From a checkpoint of a small transformer trained on Wikipedia: MLP 256 GELU, 0.894M parameters.
Each number is 128 + 24 x the weight over its row's rms, rounded and kept within 0 to 255. Layers, rows and columns count from 0. Numbers have three digits each. The size before them is the row's rms in percent of the matrix's.

# k: layer 3 attention key, 96x96, rms 0.0806, rows 40-67, columns 48-95
# q: layer 3 attention query, 96x96, rms 0.0827, rows 41-68, columns 48-95
# v: layer 3 attention value, 96x96, rms 0.0754, rows 32-63, columns 48-95
# o: layer 3 attention output (transposed), 96x96, rms 0.0745, rows 32-63, columns 48-95
k40 091:071184137104103105104135152141118135118171125135120163117139141129142142172114115110149108144111138125148138124098155128162137139115142107112103
q41 114:095147124120124102175149161098074145110107114099127109134095094085167134118134108115083132146132072113111165072122138192128159132132105117152128
k41 124:152158122116154129126154133150113128118119109167161102148094097153142128070102096143119157117085175076088103126118104119135142124145144138137131
q42 104:106144133095159086120129161121110134114127162100101143105092115067147112142146143110097144133129102111152120115116160166153105100147108099153120
k42 114:106186128133086109098130126127072119144144121168143091128110120144134082093162147151142113137101133120127092128120135072104121144154150125119110
q43 107:113134129150154111157157134149125170113116130157100140112151070124207119121122133098109139125145062133105122129140152138120118095150102120107110
k43 103:150101158136187124157154098099125114114089103148113094125119118089121150090107139180136151123123116112108091159167127159117148134139133127154113
q44 117:150116125095158151112113135145148173138165139140178132145129130147112099103145098110116082128099134158133099086110091145130128093163143132119105
k44 107:175139120125116108125092140126099154132143114120090137056159138157137138143160126107112125153112121146119155104129155124099140124091170139110163
q45 095:129122118143105138107139109122106091131102094134132115131134171132105142157155107098133152141085142148124148145175133115085104153155096088111157
k45 099:126063135166157140160123112121183136110094128101116139152112089125132125086131150143111151099161122085125113129155115125144106099148093117153106
q46 099:132157123102151127123151124146108137161121150097138137117139114057177118162118142122157108165101135143148101113120152150137117127168113104132123
k46 099:122147199112089112099133133120113118145140151154150161152121095146136087088145147171141131106116104107134089137134127130100122144136148125139086
q47 101:095099110124155116174135122115129149119125138140108129075141120137160123111145163129077122140136092091130126126175147131124118077149104133117092
k47 093:150086130138166139179124110104120120137098145104136081145146137097108131071122137166134129111140110117105102130168084124127108164149110123159133
q48 120:170136118073078104122118133136125147172121136090124101130115173138087155201159139125153135115133140139153116091096087106123130109126157108126121
k48 113:087161168148114139080096141150119109183168123141148139112118125188141118107134162115148103166148111128134140131099098138125164130127154125079136
q49 100:141105121085155101143123152138125144143145168104091117087143104130163110115186126107126163112099139123136100121128110136144127068162128137132123
k49 094:141162147114077149086098111091091128148142142112129095119131133149091094097182122133134129125116111161124138124157119099111124131119168103124138
q50 091:092141109141094133118110075133104078164116126117138106112114155131155164164137124170133115126130170136118112127178133099112104139127122149130141
k50 092:171084151133130137168159163139165135147098141119145140162148105122158119129114150147101147093147088116131130104148086125145161093131075126144139
q51 103:180140128140134147099114123124164112134115106147159129155165155109097150172078094103142132131136130134136144164100104145109102185130117097110158
k51 111:081165148142150121103166129142162131124114070118122114119116112142133143117101173118169115155166141115100155130122167146109123113152124140140077
q52 098:082118091097156120144115106135104093134168175140113137060132160112153128131146153148112135145125161084135091127191166128135095099146098129139097
k52 098:158077141102115133202120124106139124146122182127150118145156143077116116121146143159122130069126083134143132100178093117131115177144093128142118
q53 107:175128143119147139111138161145144130137134113157122103117163083174129087080151116117175124130102128158104149103105128111120148107111117153115119
k53 097:100172090131104151100134121122138149099161128141094160122138161142126132139139074090124128138135145142116160188135182100119163102106157129064138
q54 100:152090124140109142105126115097128117113112109135128106139125189157095149146173101102102134117099109132110115144165105106084129130147125096126180
k54 102:137091105176147149159105111129156132142096122089148135136119107122123145095143157144108134116165119088108135105137091127134130088151103125142122
q55 100:149094118091184129158099154111153123113132159138145111111174178120106109159128110108114130162120122143151130129146100174117105128153101099111134
k55 113:118159118098109134140085127131108120142152162119105101118151121129145124115148123140123101177132121124110142114153132118101118176155116174095094
q56 106:112125149162123109178136128098097130090093082118125126155120111152126136091132111129111126087159107118136167118133105135133179132106144123144122
k56 104:163133092137170120105111118184109131104105131133159103119081117147134149127128089124110113126091168117111109140096116130143083125123127133137160
q57 092:163124108136145130094135164138142113130084132106148094133130148123105151155109105142135133119134104130099106154121110146110119138113120121133118
k57 101:100167120120109122141167099120154088139114083127128132126122151114090173112094133123143174119152180103092144087144131121117142096147122146131100
q58 109:106137124104104135100122116161121144141149102146171154143126108100146141130122137137146109148146120161167124090100126110179159126122148117127102
k58 114:104119163138139100057114164147109146152134108165137162118129111149159125130092138147117120145113109110156103137113125143110127120106142110108137
q59 104:141112130103151124125132119132132129139137139120128103116131115114148119164106096109090148152102124136089100121148115138097072125183108125101138
k59 104:154098145108158145162137131091142121160086099096129107149137098104125105080139163173149154126171095134103136106166103130119158085167123147179108
q60 087:124092106106123158154134086133136141121128113148122112115136135121163146115177126121108157114112122097127103144160150101114131098149103129110117
k60 092:184070155159175149137117109122162120117115126107137100111143119115102126094107154129134145126154115119112106150172096136117121110147099111130112
q61 104:140113120130135124103117133108132131116128087099189124138105143151118141141116082107114120134156113147107151103140068152117152150157092128167133
k61 104:141132064131130097120131110137120114148091099095145116132079140125142144102125151147094194126127157082086154089113112095132150064121124147133150
q62 113:169146134146087138083155146136130134110125094119138117155109124162117156158128078095154149133105124163096112106094109101130146148102157118140167
k62 114:094152113147103139105116121120166131127094094108132186136097130160130124132118165107160141130141147100131146137104122117145199082110148117137150
q63 124:085120121129106130153144152120107153084124127113108122115077126110133130111182151131114130124142093141151133102127152128172176101105142112177103
k63 132:128153105142091103106093115142098131144144146137130156123115147155129126116159120120092126141074148094162095126111111093136127161131142124090166
v32 067:128133125151102150201139182097107133160133128124144114119167148110096144129114102118154068138143113153116179138113124144137143144115101111135159
o32 077:128134138111130146132106074130166131159149140157131150103118144166146117117101093121133136148098137137112128133158096143132151151137082100153112
v33 061:135146161118106114110096177168143159163112115131062183098156156125155150137106129106121150129158101106147131120129164116149148104093114120142130
o33 068:114137126121157164103141085146112110145137124154125147130126107159106163101135160130106136165101157132102128137157133153143105117112157125109124
v34 075:144152136144143096124129122143134098156117122135178095136103113103142105113171138113144060154126107101150145101134111117144113092110108128147180
o34 077:122133138171150159110095137143141147127123104139128137115088121180124116137083140139160099144109106164140089116071083118162183147139160146136097
v35 067:085146163124108093096121150101161165127139123141139183129114092124108099122160126128144122154097141139137159121128113105148149127180159132136165
o35 070:151145141168152142158143129104127104119113133124141130193109113106152143158109160097110126131137142110092103123170155125146078111092167097108140
v36 067:118131122115097130125117136141158098115127149105101102100129159145098129123097108121107204115146188123114146111136123107125105171104159191156156
o36 066:139120133086150144154133130091119137107175127141156112144152123111167139115156099132111114096120109143123118148119152085151120116162105138110133
v37 073:121145102148139160088147148097122127096113111134164139108138110151100184137142152128146117145146158118135144154122174108125109131106116109139160
o37 070:083119132127148132159108122103114110142155138092116125140100133101117105140137165094079142139145138128140129068152125140135135114179177108125121
v38 072:138122144146125139113160167111150128125134105137093107134120145107147129119128107123092058116129123131133133138117116118145128094103046094152149
o38 083:114077134138145153149117122141101138154153147116145126089111129150130129148102121106148129136086109153118151098167103161111157135132087137119118
v39 066:121138115107160125113105128156152124114120156155164126133084113110130139121156130125131119093126147160122103128124170134147120140159162121127093
o39 072:143155113119143112090085161166140138105148146120099148150126137079144130144122134140132127145106156113126089121172126105134113102075148143143147
v40 073:103125141127096149141076154153185168166132142125148129122150137139120143082159152101153120190102145135129143117122137142119130145120146123098110
o40 076:170159089106132075094098079130105112120121148154110162135123141125127147104130120119103113142157102106150114159104110135157143122138156118155160
v41 074:118112128155128123152131190138124117161168147137121132137165165114108160110110139115131078084150118152141142099113141152140147131111120098109180
o41 089:147138104113169149139119094114149109137147143148138146113098134147185135132137127109144125117112127155128185137170079159104134103170102094164121
v42 076:151138129143119125128129111145118117123117139124093124176134150108115164147076110110137114124121103117144113105124149133128120119150113098135158
o42 081:157132094103159113120127117131133131110120143152136187122124132104154129106131140084114119112139133121126137178186107179130151129123092110146107
v43 063:087104155148100103139112170109089111124147097174153117133145154128097121106114122116179098118133134146118149149136120124142121079143148101104161
o43 067:164152104120127151137138107081142136125139109108162137105111138133176118131162150130137130146134130117155193109075094146112146162147161128110171
v44 075:130100103148107115120096139153131112161123111124176110142160164104121131093179157105195124153138068155108165109136136121124131096141126101116146
o44 080:154154133139117103100109097142156110133081099139134180114124134131127137124138148121143136144160132103139110157073094164104136157111142102155153
v45 078:122100134152107088106098163099089120148138164154142136134088163128074150092134121111135081124110114186124159083158161146122149105101148149126160
o45 082:155148144132120154114162093135130114120154096113153144120083138129165157162156116135159155170133132121096149155064125124087142135140142093127127
v46 066:098132115140154149142110086128126104114109123111219101121125102127088122143166124119207134181134081149111137151116150146130114109128161090123095
o46 065:102134099091143110110117092133118179122109152156116159150131128070100138106086163114101105116143125108154119154113130143139144142107141135133147
v47 068:144175121108108105132127125171143122142146092125165134112098061119110116155170110128146169110172150140145110142121130119123140121144183116102098
o47 071:110151140151157106083090138136134127131121122137104121166125117121159173084151155122096089116115154160148123111141124125117091127091130143174142
v48 071:133135120108147119109103103118126097154143113119175099081118114153093116114109133132095183133129117114100152133147112129137137139111134177116112
o48 078:086124146103120155150152119106109138134165112099114111108134101111130114134120121158165102141115126146135119100063140096151122112106150136089150
v49 060:136152121119145120191113106115155124124141117117124159129135061133103100139088102102095177119116121128137148095122142136136155120110140095118128
o49 061:082134134102149150107093067149102120145142144174116125147163132153142169054125177108113097147117146152155096124180105147173084127128111142135145
v50 079:125159148126114109139079183114131123134135132118138153106145165141083122149146154111212075159157086147116177099133111124131139100136118124114129
o50 085:115147143092133161129113046111129093165144128130118134135129122149126123121097150145181162174119119105147124152125137149123135158117146071079141
v51 063:071104135149139135113149105128201138072138152130136141091130100127108091151143135132134165099112142158112102126126135146133097120139154146117091
o51 073:138089125157122106141096105127072132112126148105108120150146147062109129129150135127083134118157153104145121146085152125115100132102151116102139
v52 068:108127115128130148142166077133129140109121122127082098140146079109133085141128137176116131169092120131143089067117063141131105122151169116141130
o52 067:188107128163118098128125166110129137109062173149131136107134137146109177099105114081108142081155132122109165165113118131139136122093154155142120
v53 071:065114161150125081108137105162057130118113126140107135139115105140125130150150112129123153083137169149121131066130136157128135132186139120115164
o53 078:128116150175145150151146134104100129105121115127149145107086141071164160145178107074120155158139157098109143162137118119107113159122174119141138
v54 068:120135126100118149112167115171155137115132137149103161143105109118160158125119098138073119093131140131155110170122177151142125151104150100128069
o54 079:102120111138179109102107165160098164117154149117110120126126124091137129148137133116107119127100134133127107109160143112113113086133104165141138
v55 060:098126151158092159110170123149157128107138128112076140102126132143134108159122145144123134140106137113143077128134122115129150129110122105102119
o55 063:178106144111172115091147144151135114156104121147149111121164127159130127116163095128134133097105135151132160115105107121117104074104113123128137
v56 071:150115108110149155164104053150143134158100127117121160171125124136178092131074111130120165132143076075159122131123124138124122094155087141123126
o56 074:096143127133145106139142171127146130119094138134131105127188096145105104131081150137127105112130098122149086131165113141188135143144095123138112
v57 083:119105148152089142132169111125130146126144137108082102138144148158159116147163128140121055124113094145130119108139121141118137157110136160141134
o57 083:141106126137132142129143135092138128145143161138149135125134143110108138182165103108157165117113105124126161156098127064117123090126154121063127
v58 077:128139116129137162108081109127114098127146142113154122122159148092091129113145154121150110119181104120145151121142123136140128145125105146115211
o58 077:144114133120177142145127102152148104129117083131128119105101146127131095121109101125173161141132133160106139150090115155098155104106132086139116
v59 066:142131110123102134117100138133145135187096136109110111154114142135139123139166145125159121144160124127111141112139084112115128116104156165112120
o59 072:122109139140116113126143111120146125115135099143139117120165117179112130140138133166152138135147095128137138134065150107124122132130135125104157
v60 075:151155138142078145150102126132153131147135134095105196131174123126173106093105135112159143111119124091147111138108144101122128130135104151098190
o60 078:116107075119166082150102128099147104130102104141105127158150089191134106110112146115112098127125113138111099124129121184154148129130103112127118
v61 070:085140102135137127162121093116102148121140130130078133130176177140147159188092118144130181135144173132132111091133151135112128177142137134124146
o61 076:173131139107110127121123128115131101120109104144124130078158133133134119068137091096097179139179132100123130168130121123091099163142126104144133
v62 078:144149127124109102114118111128113138142105153139111122121082093118153129136164136161082159117085169125140106093106121116136115141119125131162097
o62 087:132112114147118106096115184161134134100132162102113129154129127097126130144148105137150118088123130124115077125165132105112150113103154165117108
v63 076:128120119135152172140107115138141068152114141117142155183160127103162094115098135112090106088167075098108124095123134139141111147155137089113163
o63 082:105097075110128106162144134142147141098121092156117148098162145176161093151091145135144129110132135118131138136114124162142170121122033130150158
q64 091:165099132071143090133111139114161092158133146084134099107159199159140107135118110118121144118156121130125125103123090120130108140161072131104137
k64 097:136113141119118090111130149130184136123134122133151141162141177201132118172103120092101140128146095162152143138109137086125125083146133065126153
q65 094:147121125111132129179133119088175092108127117118103110099134143142149132152150081125133166107104119129116106159166108126100146103132067113135127
k65 097:118140087145113098144134140163165132130154127138134158141159157111113085153136124161183148119117078137146086159142124093114163106107100125150147
q66 071:119159101116111097125115148146145106148155120170164164085116155114116133169137149146137109176106125099130107182172116166097079137125117130119116
k66 069:118098125110123121120137148166170122136191117121134130095154133124130138103136132122142126133127149100167105185151113107122119113153100142115099
q67 087:124145113181148143136124099123129120119122106160136164145127139141124137126095160130097107137133160121077133142115090121135117138094158102110142
k67 077:104109145140135124130155117087153113156068184108130095166133137114089089136157132149123127142134114152097091107147134161129150104152104131170150
q68 093:127146139120118071091134154152106094169150110125156141103131171132109133132139107164114095164130134153132130116099118106135110160100103133120129